{
  "hidden_size": 160,
  "num_attention_heads": 2,
  "head_dim": 64,
  "positions": "rope",
  "qk_norm": false,
  "attn_scale": 0.125,
  "init_std_up": 0.0261,
  "init_std_down": 0.00533,
  "optimizer": "adamw",
  "beta1": 0.9,
  "lr_head": 0.00833,
  "decay_fraction": 0.655,
  "decay_shape": "linear",
  "batch_tokens": 16384,
  "max_seq_len": 1024
}
Each number is 50 + 10 x the weight over its row's rms, rounded and kept within 0 to 99. Layers, rows and columns count from 0. The size before them is the row's rms in percent of the matrix's.

# down: layer 5 MLP down (transposed), 640x160, rms 0.086, rows 568-589, columns 0-159
# up: layer 5 MLP up, 640x160, rms 0.116, rows 569-589, columns 0-159
down568 155:50 47 47 47 47 35 44 46 63 47 58 37 64 51 46 51 46 29 52 54 45 48 40 42 43 61 59 45 69 72 58 61 55 65 62 43 63 50 54 63 66 44 63 59 48 50 52 72 62 47 27 62 42 47 32 67 54 42 50 49 32 58 52 53 46 55 49 40 41 48 56 59 49 44 31 53 54 56 49 30 43 38 33 51 38 36 57 42 53 29 54 38 48 32 59 57 45 53 47 59 60 64 45 44 48 53 42 46 27 55 61 45 48 61 70 39 49 55 53 46 33 45 72 41 47 45 30 50 63 58 49 61 32 56 57 54 42 43 63 50 37 46 53 53 41 54 47 43 56 55 48 76 65 59 47 44 42 44 55 65
up569 142:74 56 47 32 55 43 50 44 43 65 51 62 44 50 48 52 72 67 69 40 64 36 45 47 42 54 63 44 52 42 44 59 47 61 58 66 58 52 39 45 43 44 32 54 52 67 52 72 47 47 43 50 37 21 50 43 40 65 57 50 50 41 64 50 53 41 49 64 63 50 42 41 48 48 58 41 47 54 48 55 42 57 41 49 45 61 58 41 59 51 31 39 48 63 58 31 61 35 53 47 58 44 50 56 53 53 44 58 69 61 60 74 43 53 53 53 64 44 60 51 48 39 47 47 33 61 29 54 55 67 48 48 48 32 54 45 44 51 49 53 46 35 58 32 52 73 51 50 63 44 52 42 42 56 60 67 46 44 34 61
down569 140:54 44 59 47 42 46 50 49 33 54 46 45 58 42 38 44 43 46 46 51 46 52 52 46 64 41 49 51 60 55 46 35 54 62 39 38 48 44 41 47 25 50 47 54 37 33 49 51 38 63 79 62 52 46 50 35 54 47 74 51 52 48 72 59 44 42 66 62 54 53 49 56 24 53 60 40 57 34 66 50 56 50 59 52 53 58 55 45 45 46 53 61 57 39 55 60 51 60 56 61 33 38 43 55 62 61 57 36 29 56 60 49 60 56 52 43 51 41 40 54 46 50 27 64 50 53 48 61 43 21 53 50 42 30 61 34 65 50 63 46 37 70 49 57 49 59 64 56 50 46 53 36 57 43 46 31 61 59 50 46
up570 146:42 42 37 56 37 68 47 49 66 43 62 61 35 46 39 46 39 51 56 67 56 52 52 39 49 54 36 47 73 52 51 62 40 56 51 59 42 46 52 32 46 48 45 44 43 69 34 54 63 44 32 47 61 47 60 47 40 44 49 50 39 38 61 40 62 41 60 47 64 56 58 45 45 45 56 37 58 52 53 54 28 39 66 35 47 46 32 44 47 68 53 61 42 67 59 41 45 55 55 48 36 42 53 44 41 43 31 68 44 43 53 71 43 71 47 59 62 45 54 30 50 44 66 50 60 39 60 40 47 62 43 35 37 44 50 67 40 53 53 45 46 40 49 49 51 45 45 62 71 57 62 53 51 62 69 59 55 64 42 56
down570 145:29 61 38 36 27 35 60 45 63 52 38 34 41 47 40 53 54 61 47 58 56 49 56 35 50 54 61 57 50 59 44 43 47 64 55 57 48 41 47 33 21 45 52 32 52 50 66 54 52 53 36 66 48 57 44 63 47 47 52 56 47 46 44 64 24 51 50 61 55 46 42 48 47 54 61 61 51 56 68 46 54 41 47 53 45 48 65 33 45 44 66 56 61 69 55 61 51 56 43 46 60 54 55 57 38 37 63 61 49 54 65 72 65 45 64 55 42 36 49 41 45 45 57 69 40 41 51 43 59 33 54 58 46 37 29 58 51 49 55 58 30 57 47 61 45 43 41 55 49 39 41 40 54 45 61 59 56 68 55 39
up571 153:45 43 43 49 40 51 49 47 47 51 54 43 46 62 56 52 57 33 70 46 69 43 47 52 66 62 52 59 39 64 63 55 61 50 53 46 61 47 60 54 50 32 31 47 47 56 60 42 49 45 41 30 45 39 52 45 52 57 45 50 48 53 58 36 69 44 32 59 61 53 52 58 64 35 50 31 59 47 39 62 44 56 50 47 49 60 50 41 65 72 45 32 53 50 38 34 48 52 48 42 59 48 65 49 38 27 59 51 54 32 63 56 47 66 49 51 50 53 59 54 61 50 54 36 58 53 43 41 44 74 54 69 40 45 50 75 47 48 53 50 51 58 55 50 40 32 43 47 79 31 40 36 54 68 57 47 36 35 50 49
down571 145:36 55 26 45 54 65 43 63 64 46 65 53 64 56 55 53 56 56 50 41 29 64 44 70 40 58 46 51 55 47 58 58 55 59 68 36 55 45 55 45 48 44 44 55 59 66 34 52 53 58 41 52 39 59 41 45 44 54 51 46 53 39 45 51 60 49 39 45 54 40 47 44 42 67 45 68 47 43 53 47 51 36 42 56 35 37 69 47 38 51 65 41 44 46 55 46 36 69 53 41 49 47 37 52 39 60 42 52 56 51 42 61 34 23 68 40 63 46 37 44 63 60 36 39 60 74 44 42 58 61 57 55 43 31 48 45 46 49 57 61 56 33 54 50 37 42 50 63 42 59 61 76 52 65 54 43 46 36 53 47
up572 026:50 68 43 64 51 58 54 51 58 50 59 55 36 55 47 56 34 56 48 39 48 44 38 58 36 41 64 60 55 61 48 63 64 37 64 50 66 55 57 59 60 48 56 34 55 45 44 64 42 50 51 49 51 68 28 55 43 54 51 41 52 37 53 48 37 45 47 52 57 18 53 41 42 40 51 66 52 48 52 56 54 48 43 87 55 57 49 54 41 62 41 48 49 64 53 53 39 73 59 42 49 51 64 54 45 46 55 68 50 46 65 51 54 54 43 61 40 28 51 34 68 51 32 56 41 59 49 50 67 49 54 40 32 53 62 41 53 60 57 49 68 58 45 58 59 51 47 46 41 55 48 23 55 37 48 61 43 53 40 50
down572 008:39 56 42 50 37 42 50 44 54 72 45 37 59 47 49 31 53 56 42 41 41 38 37 45 60 45 55 49 40 48 55 32 51 62 43 42 50 54 59 32 30 29 52 52 44 43 45 47 42 41 52 49 44 69 50 45 45 59 68 45 57 49 33 47 69 59 32 48 34 57 59 65 42 54 46 35 37 37 62 39 38 39 56 46 48 54 43 52 48 22 49 40 38 50 51 57 63 42 44 52 66 30 48 35 36 44 56 50 46 62 50 42 27 42 68 39 53 62 36 52 36 57 65 50 37 45 44 40 44 52 38 57 54 54 48 45 58 64 55 64 30 42 55 46 44 36 63 34 53 42 41 64 35 49 47 51 57 47 54 53
up573 096:44 38 47 57 49 61 49 56 42 42 44 51 57 53 41 52 34 47 64 37 49 53 41 52 59 50 52 53 48 48 64 49 38 48 74 41 60 58 54 31 49 52 56 54 60 48 35 50 45 27 51 46 48 50 62 45 47 61 65 56 51 47 36 58 50 54 72 52 62 47 54 52 40 46 52 48 32 61 45 47 49 49 54 54 75 60 61 71 54 36 56 76 31 41 29 37 37 48 60 47 56 43 64 46 53 40 63 47 56 56 48 41 40 72 33 55 39 44 42 54 47 44 46 49 70 36 46 56 49 45 57 73 50 48 47 72 56 53 43 41 43 54 37 48 49 62 50 55 51 52 27 51 47 51 43 22 28 32 48 57
down573 070:36 55 36 62 44 47 60 41 40 50 56 53 70 30 50 51 58 51 31 54 57 47 47 44 46 52 45 48 48 45 46 61 56 45 40 63 48 46 46 66 44 43 49 44 39 43 72 48 57 64 52 65 65 44 42 47 48 47 30 53 50 55 57 54 46 33 41 49 51 63 50 44 61 46 49 61 54 44 52 51 38 53 52 57 30 40 48 49 47 59 42 36 56 55 65 57 55 51 50 59 39 42 41 71 55 57 37 60 44 56 56 74 59 36 53 42 68 57 48 50 39 64 55 45 52 64 41 42 32 44 26 44 66 34 66 33 56 43 58 64 40 58 49 52 51 36 52 37 49 48 90 49 54 52 53 61 66 61 42 41
up574 126:53 59 44 58 53 64 35 56 47 59 48 46 40 43 43 62 42 51 52 59 44 55 57 45 56 40 55 51 64 48 59 59 52 47 46 55 40 46 51 28 47 43 60 38 66 56 41 51 54 55 31 42 64 47 59 58 50 64 46 56 48 43 28 52 60 68 55 35 42 55 61 65 32 47 46 58 35 33 46 50 33 57 47 45 64 50 44 55 44 45 63 55 51 41 35 43 36 74 59 59 44 56 70 27 38 50 48 50 54 55 61 67 39 56 60 40 57 56 57 45 40 53 52 36 60 54 44 51 47 60 65 56 42 24 58 59 59 43 70 38 38 36 49 35 38 51 52 49 54 53 57 57 62 38 65 72 63 65 43 65
down574 139:50 59 31 46 35 45 54 54 49 36 45 50 37 41 49 67 58 43 53 44 47 41 49 54 49 44 32 31 35 39 57 57 63 66 45 66 68 51 37 53 43 77 53 57 53 55 55 64 75 49 56 59 49 59 33 70 58 47 38 50 56 69 53 47 35 44 65 42 52 55 38 49 70 56 58 53 56 44 54 67 54 52 40 60 53 45 44 30 59 69 57 49 44 59 58 38 28 37 25 55 68 41 49 48 51 55 56 48 37 51 60 48 57 26 56 35 52 47 62 44 53 41 45 54 49 30 61 44 45 38 44 55 49 39 53 42 58 57 53 59 45 54 44 64 62 38 51 49 51 57 41 36 54 44 42 53 49 42 53 42
up575 021:46 69 51 45 40 51 33 55 55 52 46 46 53 54 46 64 38 51 40 29 45 61 45 44 40 51 52 61 50 58 65 61 66 42 46 64 56 53 59 59 65 35 49 44 58 56 46 56 44 59 47 44 64 68 33 50 36 41 41 62 37 34 58 45 49 46 27 59 45 45 58 49 42 36 57 70 38 37 57 51 52 41 49 74 51 66 46 51 53 55 52 40 49 68 56 51 42 59 58 44 45 45 69 56 34 52 52 64 46 44 49 59 50 56 57 51 40 34 54 34 57 46 42 57 58 62 52 50 65 49 54 45 37 59 74 25 45 54 45 38 79 55 47 55 59 56 46 58 43 50 57 35 47 25 59 48 43 54 36 42
down575 008:37 53 54 51 33 37 60 44 57 83 40 40 55 48 50 48 37 51 37 49 49 37 34 28 55 43 70 47 47 42 45 39 49 57 45 38 39 56 39 48 36 44 51 51 55 39 46 48 43 39 38 41 42 62 59 62 51 50 64 25 63 38 34 53 61 68 45 55 53 57 51 48 54 51 48 33 50 45 42 42 52 31 45 61 46 50 42 36 51 25 47 49 35 49 55 54 55 45 50 66 66 38 39 34 43 53 57 47 60 62 67 54 35 53 55 41 47 54 54 57 37 62 62 43 52 48 43 39 50 43 36 54 57 48 58 61 62 57 54 68 39 60 72 43 45 49 63 65 52 37 55 53 38 37 55 66 62 55 54 60
up576 020:42 51 51 41 47 45 31 48 45 60 39 48 39 45 50 57 50 48 36 35 34 56 43 59 69 57 47 45 49 50 76 60 61 59 24 57 49 38 54 47 60 38 46 64 51 61 65 30 60 48 54 55 61 54 57 43 39 45 55 71 39 48 64 54 54 54 30 49 39 63 55 65 37 40 59 75 59 62 49 60 54 41 48 36 51 63 49 53 51 48 56 38 52 63 46 66 44 42 60 44 43 45 52 43 43 40 43 54 62 46 44 67 44 57 40 58 49 54 44 41 38 39 52 55 51 51 47 50 49 53 37 46 59 57 58 25 32 45 38 39 73 52 49 51 59 66 42 49 56 58 69 64 49 38 74 42 41 47 42 44
down576 008:40 45 68 56 56 44 58 64 50 67 47 33 45 60 51 67 43 49 50 66 51 47 59 34 56 49 58 55 58 35 42 57 41 34 53 44 51 66 42 55 56 56 42 44 49 41 27 47 40 55 48 38 47 46 54 75 51 50 61 32 50 45 39 56 50 41 67 75 57 52 54 51 56 44 49 21 59 51 40 47 69 30 51 57 36 44 48 29 47 69 56 61 40 51 53 49 37 37 40 37 62 49 41 49 48 63 59 35 50 31 60 53 48 57 52 48 54 50 53 61 52 50 53 54 60 61 43 58 44 35 40 38 52 45 67 61 73 56 54 60 53 60 67 53 59 36 55 63 52 51 53 50 40 56 50 61 64 61 39 54
up577 018:47 37 55 37 57 55 56 52 40 58 42 48 39 39 30 65 64 32 49 53 54 39 41 61 53 60 46 48 45 55 75 53 38 61 49 60 58 52 55 35 60 48 56 72 46 54 45 34 55 65 52 44 51 36 66 47 49 50 42 84 46 55 52 44 51 39 36 42 38 81 53 53 42 65 65 32 40 54 41 37 46 57 63 56 62 68 59 54 41 50 57 39 57 60 65 45 50 55 49 59 34 48 42 64 60 48 43 39 52 59 45 47 36 57 61 41 60 60 47 50 38 45 66 57 64 55 43 31 62 52 44 59 44 51 36 44 52 45 58 51 46 65 60 49 58 55 51 62 61 61 67 47 40 51 52 41 50 45 58 37
down577 007:40 46 44 63 25 55 65 56 63 56 34 47 37 64 54 55 44 44 43 54 40 41 53 45 36 54 55 51 42 45 56 67 56 35 49 66 41 53 45 37 44 46 53 44 61 41 32 37 57 38 53 39 58 49 56 68 47 37 49 44 39 66 65 44 60 45 47 36 69 42 61 38 50 50 52 53 77 47 47 49 47 38 49 69 45 43 71 35 46 70 47 59 57 52 53 51 38 32 53 51 52 42 56 38 48 45 43 47 65 40 61 46 58 69 49 51 71 57 51 44 63 54 31 50 38 43 40 62 39 42 38 47 43 44 55 45 54 49 44 60 46 48 53 49 46 60 51 52 52 55 65 38 39 38 66 54 48 82 52 56
up578 134:64 58 38 37 47 45 45 48 53 53 30 59 30 61 41 77 64 57 38 33 62 36 29 51 48 62 74 47 48 48 45 58 56 50 45 57 52 65 38 68 48 51 55 42 52 41 59 42 42 52 40 34 38 54 59 43 63 48 52 54 61 46 34 60 46 34 48 51 67 59 39 61 57 51 43 41 53 40 29 58 53 67 40 59 38 64 41 57 44 65 55 43 59 40 58 57 47 53 51 49 46 46 43 48 63 56 82 44 68 37 48 55 53 54 52 50 49 40 31 52 51 52 31 51 45 52 35 65 37 45 45 53 56 49 34 55 52 57 54 38 59 47 59 43 55 61 43 64 65 41 53 47 44 43 65 46 39 50 44 54
down578 143:49 36 57 42 57 42 50 34 41 38 51 62 55 47 54 38 39 56 56 39 45 37 64 53 43 22 38 66 44 54 53 43 48 41 38 39 62 37 77 36 74 63 49 39 46 41 50 51 64 55 46 42 52 45 60 45 55 51 55 46 56 53 30 44 47 52 53 53 54 56 54 64 42 52 49 44 64 47 56 53 57 41 52 49 52 48 37 58 88 49 44 57 45 49 48 62 43 38 45 57 61 47 61 49 60 50 39 49 46 64 43 39 50 50 73 50 40 67 51 55 54 48 55 42 56 38 52 46 40 44 73 39 52 60 43 42 63 51 38 59 31 53 55 58 69 44 42 48 35 55 45 58 64 53 25 49 32 49 56 64
up579 120:41 57 47 60 56 55 48 68 36 68 60 39 31 48 51 65 50 51 56 28 67 63 57 53 36 63 45 45 53 41 61 64 41 56 36 44 42 59 45 52 41 43 50 42 45 57 44 59 42 71 46 51 65 61 67 30 57 56 58 46 41 40 41 58 52 52 74 51 34 39 41 34 46 44 63 60 52 62 69 38 46 41 62 57 48 53 50 71 39 31 51 46 54 61 47 49 41 59 46 45 36 55 52 38 50 67 57 39 47 48 43 40 18 47 49 66 44 53 60 40 43 45 66 34 55 53 51 44 46 40 55 53 56 47 51 61 47 69 52 49 54 45 65 44 46 54 49 53 66 48 47 43 44 46 48 34 39 47 63 62
down579 102:64 56 32 45 39 60 32 40 48 66 46 45 59 31 36 41 43 52 58 59 49 46 41 64 65 51 63 31 45 49 44 40 47 44 56 57 62 28 42 38 24 50 46 34 31 46 62 53 55 51 47 51 66 44 44 65 45 45 38 49 46 67 51 37 49 60 45 62 44 45 69 66 57 61 50 39 59 42 64 50 62 58 49 54 39 51 51 52 64 35 51 45 54 55 36 51 60 60 52 59 50 61 51 54 37 66 50 50 67 61 43 54 69 17 37 43 37 50 40 39 52 62 53 50 70 32 65 51 57 56 58 39 52 34 46 52 50 59 56 52 54 43 56 45 67 47 42 51 56 58 51 51 57 48 50 38 47 51 56 49
up580 024:50 46 47 49 52 73 50 61 48 46 63 37 31 58 31 47 56 59 73 44 59 34 30 47 44 42 63 56 43 41 44 26 28 45 59 27 51 44 52 44 51 57 45 50 39 43 48 53 41 36 59 44 34 41 46 54 49 48 34 47 47 38 29 52 58 50 45 43 45 43 48 52 36 55 50 52 60 38 49 44 51 62 44 55 49 60 33 61 57 47 54 62 53 55 50 55 49 49 54 45 40 52 62 57 52 59 57 69 36 68 54 51 58 50 29 70 53 38 55 58 53 51 54 48 42 36 37 58 52 38 65 61 39 59 21 64 54 66 59 46 44 45 45 57 54 39 58 31 59 63 41 39 66 61 38 51 46 43 52 53
down580 008:47 51 24 38 65 44 43 57 56 32 48 63 53 29 62 47 49 59 46 44 38 48 66 76 55 52 52 62 47 38 66 50 62 39 45 62 45 53 61 38 43 32 54 67 45 63 48 50 57 49 65 43 69 52 49 51 53 58 46 44 52 67 65 46 45 54 36 36 51 50 58 56 46 54 52 63 54 31 62 36 44 55 52 44 63 43 68 37 44 29 64 30 46 64 52 60 45 52 61 51 66 39 49 49 52 51 46 57 46 59 58 48 61 42 59 49 53 53 58 61 50 60 44 61 48 39 41 51 43 77 59 61 57 71 47 37 48 43 37 58 66 50 55 42 50 60 41 36 28 55 52 63 48 44 64 46 55 49 59 56
up581 141:55 44 40 44 60 46 51 48 46 46 40 75 50 50 50 38 57 49 57 65 64 55 54 46 60 41 58 41 62 57 53 56 41 64 40 55 49 54 47 45 45 48 51 39 54 59 48 47 56 54 62 40 55 39 64 31 39 56 49 39 59 62 57 37 54 25 57 44 60 40 45 52 50 36 71 44 58 42 46 29 38 37 43 48 37 58 41 49 67 70 59 49 51 57 59 70 48 51 70 50 46 42 67 58 46 66 43 62 40 49 61 60 49 50 50 50 72 38 41 46 63 34 47 62 47 65 54 49 42 47 22 42 46 59 42 33 61 59 31 53 50 26 50 49 52 40 55 49 62 36 56 64 46 52 42 70 59 41 48 52
down581 145:38 52 45 67 55 52 56 61 50 34 42 52 41 54 53 52 56 49 32 48 61 60 45 75 63 49 59 52 45 41 45 40 40 62 56 45 48 58 57 38 36 55 48 35 29 45 51 38 42 60 38 61 59 46 58 57 40 51 53 33 31 39 57 51 52 55 50 38 51 52 62 42 51 42 46 72 44 62 54 51 65 57 71 66 43 42 55 43 35 62 59 49 58 42 29 37 37 43 34 64 59 32 55 46 42 52 54 47 47 50 67 56 43 65 61 46 28 68 50 53 41 55 51 55 60 45 55 62 40 43 47 50 50 53 39 62 33 40 68 39 60 37 51 51 45 42 48 61 65 68 53 60 49 49 72 53 54 41 41 37
up582 022:54 32 60 39 55 67 25 44 46 57 31 39 44 58 57 55 64 39 31 45 50 58 50 27 51 66 34 54 59 58 59 65 65 62 42 70 38 50 54 37 59 42 50 62 47 57 54 34 60 55 55 45 42 49 60 40 54 52 49 75 45 54 48 55 55 39 49 50 39 62 58 47 44 49 57 38 55 53 68 48 44 42 47 24 51 56 43 38 45 46 57 26 54 44 62 45 53 43 40 66 48 43 41 60 47 42 45 47 46 53 57 47 44 47 66 51 60 60 41 42 28 55 67 56 45 53 51 52 52 52 53 51 68 62 65 48 47 49 51 35 51 39 53 42 42 60 52 72 59 64 66 70 30 53 49 45 52 56 59 46
down582 007:33 45 36 52 49 40 65 58 62 76 44 35 52 57 53 65 43 43 61 58 48 56 48 47 45 55 57 59 46 38 78 67 53 48 45 54 49 68 41 71 49 61 49 52 66 23 56 50 36 44 52 49 49 41 56 62 52 52 52 37 46 52 34 64 55 53 51 55 62 58 57 53 61 42 54 56 61 53 41 57 57 57 45 58 50 48 62 30 61 48 50 64 51 56 58 50 33 51 54 58 53 23 47 51 51 54 49 57 57 29 66 55 53 62 50 69 51 59 51 57 50 57 41 61 54 62 49 57 39 60 40 40 49 36 59 57 56 48 62 66 58 69 57 61 54 50 54 72 45 51 71 51 47 38 59 65 63 67 49 44
up583 026:43 50 51 39 39 27 41 34 52 57 46 43 67 63 66 56 34 36 36 45 47 58 37 66 47 41 51 43 39 41 64 53 62 51 38 49 58 51 60 60 52 50 40 52 52 51 62 59 49 48 50 56 74 71 53 46 56 34 54 52 46 56 62 47 49 67 47 48 57 56 52 51 24 36 62 64 52 64 50 57 44 53 53 45 51 53 61 48 65 60 49 42 57 63 50 70 35 61 64 49 48 61 65 38 48 52 41 60 55 36 44 61 48 49 45 42 44 36 40 52 48 44 56 46 57 60 53 61 51 64 34 40 41 47 55 35 40 43 50 39 70 61 42 49 61 60 41 53 48 35 60 46 31 27 80 49 53 51 45 48
down583 008:49 53 73 59 60 52 45 59 55 63 53 64 59 45 50 58 61 59 56 40 62 45 38 33 55 52 66 53 39 53 32 45 47 58 51 39 48 50 37 39 59 59 53 41 40 55 42 49 60 61 23 43 49 44 61 74 41 52 51 43 51 47 46 47 46 48 50 73 65 54 66 47 64 45 39 31 51 42 38 62 62 48 47 55 42 52 30 52 35 47 41 71 49 37 50 50 52 49 45 50 40 69 44 40 58 53 61 38 51 72 48 58 44 57 60 45 49 44 50 46 37 49 58 48 66 62 33 39 53 42 47 57 77 46 58 60 70 59 38 51 54 62 73 59 60 45 57 58 59 48 46 33 50 62 39 54 45 60 49 57
up584 147:45 66 41 40 46 53 47 61 31 64 34 58 34 57 58 51 41 46 53 39 57 42 54 73 40 39 49 51 35 61 63 53 66 43 41 51 39 41 53 46 46 36 49 40 46 40 46 54 56 57 34 47 73 51 48 34 28 46 33 60 46 54 43 61 57 51 53 45 62 65 53 33 55 39 49 52 34 52 51 42 49 47 45 43 54 47 57 38 56 34 56 47 52 47 68 36 54 55 48 55 63 49 55 68 51 45 59 49 66 40 61 56 50 51 67 63 57 41 63 38 64 52 41 28 49 56 21 30 52 51 50 54 64 49 40 61 59 54 54 53 47 51 46 52 58 60 38 56 76 42 58 71 58 62 63 45 55 54 52 49
down584 148:48 68 37 56 52 64 47 48 56 32 54 42 46 39 47 60 50 49 45 75 52 57 50 58 42 48 59 30 43 45 42 34 28 40 47 62 38 58 38 44 67 41 63 58 59 59 54 48 46 46 59 45 30 53 44 46 37 54 58 40 54 41 51 50 41 50 44 45 39 37 57 56 50 55 69 22 39 35 29 61 54 48 44 51 45 27 32 48 45 55 59 49 45 63 70 41 40 72 40 47 50 56 60 30 61 55 51 62 53 44 50 48 59 61 42 59 54 51 41 52 42 50 57 52 39 66 57 48 54 52 54 60 73 43 59 47 52 58 60 42 51 55 54 52 48 51 39 50 57 59 49 48 54 60 52 31 83 57 46 39
up585 023:59 54 55 47 47 61 64 73 51 49 45 46 54 57 44 44 52 44 47 41 49 57 51 28 28 46 43 66 64 66 60 57 60 37 32 53 54 50 61 55 53 60 49 38 60 37 54 72 39 60 57 31 51 53 52 44 45 46 60 65 56 39 56 44 37 47 42 55 45 30 39 54 52 32 68 70 33 64 48 53 49 47 50 64 50 51 54 62 39 56 50 32 43 64 47 40 58 64 54 54 63 53 56 66 46 52 51 66 46 50 77 60 51 64 48 38 60 36 54 31 51 57 37 55 60 49 52 45 50 51 65 46 62 58 64 77 49 46 36 52 48 54 59 50 58 50 48 69 48 40 48 59 37 40 43 62 57 49 40 50
down585 009:44 56 65 54 44 45 55 45 53 96 53 37 49 52 59 40 46 53 30 41 37 57 27 44 39 44 62 49 54 55 51 45 55 66 40 48 53 49 40 51 42 36 57 47 42 43 59 42 63 50 55 56 47 60 42 59 45 58 64 49 61 45 43 59 69 42 48 46 46 57 65 48 62 38 46 50 57 46 59 49 42 41 48 59 48 50 48 46 46 33 30 55 51 41 38 49 58 50 52 60 51 41 46 42 60 61 54 45 62 68 56 56 30 49 55 58 52 56 50 47 41 46 48 27 35 47 49 37 42 63 35 51 49 52 51 39 77 51 48 57 60 61 74 38 54 45 67 64 62 36 45 34 47 35 52 50 50 72 56 50
up586 021:46 53 57 61 67 32 37 50 54 45 74 42 53 58 38 41 39 47 57 47 63 35 62 72 78 46 52 56 60 48 28 51 44 34 72 48 46 48 42 49 48 48 43 43 41 50 43 60 50 46 34 53 47 56 28 44 43 57 48 53 49 24 42 52 56 45 52 44 53 54 46 44 68 45 50 48 49 33 78 46 44 52 40 48 43 50 40 50 60 50 39 44 56 55 44 48 41 50 54 58 62 42 47 41 48 35 62 46 42 51 53 58 47 42 56 45 62 58 51 56 60 58 41 49 44 35 49 37 40 54 61 30 55 68 65 63 69 62 44 59 42 38 53 44 49 35 51 48 40 60 31 54 24 43 56 50 45 54 38 57
down586 009:61 44 33 62 52 68 48 50 54 47 53 57 66 52 56 51 55 59 62 52 63 56 55 50 60 55 53 61 58 61 65 56 60 50 52 54 53 50 55 57 45 63 60 64 78 52 66 38 50 38 51 58 47 52 38 52 51 68 58 56 58 59 42 67 58 54 62 55 46 73 62 65 41 54 55 59 59 51 53 56 53 70 67 41 54 46 67 62 62 54 55 57 52 63 55 55 67 64 56 53 56 50 49 42 57 30 58 58 63 66 47 47 52 47 49 57 46 62 57 48 52 52 59 44 46 59 66 47 62 65 46 55 71 57 58 66 51 54 60 48 64 54 41 59 49 69 57 37 50 56 69 78 51 69 44 73 47 58 37 56
up587 140:55 45 44 49 56 64 47 49 51 45 45 47 58 57 54 41 42 39 45 38 49 32 53 42 55 71 50 52 41 62 54 48 43 44 49 41 28 26 65 49 38 36 41 56 50 64 40 79 56 49 51 52 45 46 46 26 49 61 47 40 33 56 45 28 68 49 50 35 47 54 48 49 53 44 42 41 64 54 47 42 38 42 52 52 36 46 50 62 46 63 56 29 55 45 57 37 58 57 45 47 55 62 56 39 50 54 50 56 59 52 45 67 57 68 60 58 54 68 78 46 71 47 65 52 65 67 57 36 45 64 42 46 44 58 48 41 68 46 52 48 54 54 62 44 48 38 54 48 46 47 46 50 59 54 33 41 45 54 67 27
down587 155:44 32 48 56 62 43 28 64 59 58 54 54 31 36 40 65 49 51 39 39 56 43 41 61 53 49 61 67 59 41 51 53 46 40 47 51 40 51 40 53 56 57 56 46 43 61 54 58 40 39 54 36 59 59 37 52 38 41 51 45 52 64 75 53 54 55 63 47 25 40 72 48 50 54 41 52 60 82 38 54 59 46 41 33 51 37 42 40 58 58 43 43 64 55 57 50 35 49 47 47 62 52 61 54 58 50 47 49 46 49 51 49 39 52 50 42 42 56 52 49 57 62 44 41 45 50 33 43 60 61 56 55 35 56 34 32 55 38 59 50 48 52 50 44 48 59 83 35 41 43 53 71 59 66 55 55 42 43 65 62
up588 021:57 43 48 48 58 71 43 53 39 51 54 52 35 61 54 57 67 42 74 51 54 54 44 50 28 70 48 62 58 52 45 48 61 46 52 66 49 52 54 53 63 53 61 57 49 59 45 34 55 51 67 53 43 46 66 46 60 51 41 64 54 42 34 47 50 35 44 66 41 54 36 44 50 55 52 37 59 59 47 40 49 47 32 54 49 57 43 50 43 36 62 56 53 46 63 49 64 53 57 55 34 48 39 80 66 59 57 57 30 60 58 62 40 65 39 52 52 62 55 52 49 60 61 43 57 52 50 49 73 34 62 60 45 59 41 60 56 55 77 52 35 52 48 47 51 60 49 41 55 77 60 48 62 62 37 63 54 46 59 44
down588 007:44 53 56 36 52 36 53 55 54 78 38 22 34 63 52 62 37 49 52 66 48 61 47 72 42 40 53 59 52 44 63 48 67 42 56 50 56 61 51 48 40 48 55 65 57 37 58 39 49 58 62 46 44 43 42 46 52 55 50 34 34 64 50 50 48 45 34 33 64 34 47 70 59 41 55 64 53 49 41 43 37 57 57 46 45 52 63 40 55 60 45 36 40 40 60 61 21 48 66 55 49 38 50 39 41 43 46 54 48 48 63 46 46 50 48 52 55 50 43 50 41 49 38 55 39 47 62 27 37 66 59 47 50 53 50 37 36 49 53 56 49 63 45 37 39 46 53 77 42 48 48 33 40 33 55 49 55 42 44 42
up589 026:56 46 45 58 47 68 59 75 44 39 39 54 47 37 24 48 64 50 56 34 48 39 62 45 39 59 38 52 55 57 50 45 35 38 53 41 47 51 47 39 43 77 55 49 39 45 49 57 45 60 62 41 49 22 44 52 41 69 58 53 59 51 43 60 45 40 50 57 48 38 56 74 63 48 52 48 37 45 45 46 55 53 53 51 57 42 37 46 33 48 50 51 48 53 46 30 57 51 51 43 64 56 37 67 53 66 57 49 37 47 66 45 41 54 55 61 62 44 47 45 48 57 34 56 54 35 47 24 52 52 56 50 57 44 52 73 55 44 25 52 38 43 62 56 54 45 56 43 50 59 26 56 36 51 33 45 51 47 44 46
down589 008:45 41 40 52 54 50 45 43 54 60 56 38 48 50 60 34 47 53 44 35 36 60 31 56 47 40 45 46 50 44 57 44 49 53 35 47 59 49 43 45 64 20 38 46 42 54 38 36 65 55 69 55 54 62 38 48 46 52 61 73 61 52 68 66 66 48 50 39 28 51 56 43 39 48 59 66 60 50 66 39 31 33 55 50 42 41 65 55 49 46 47 43 56 66 41 53 50 33 49 59 65 41 65 51 49 66 53 46 41 44 44 53 54 49 34 49 40 55 45 48 66 55 38 28 30 33 47 51 48 56 58 54 29 50 45 45 48 40 51 44 48 46 57 31 56 54 34 39 50 54 55 48 44 41 57 36 50 73 61 52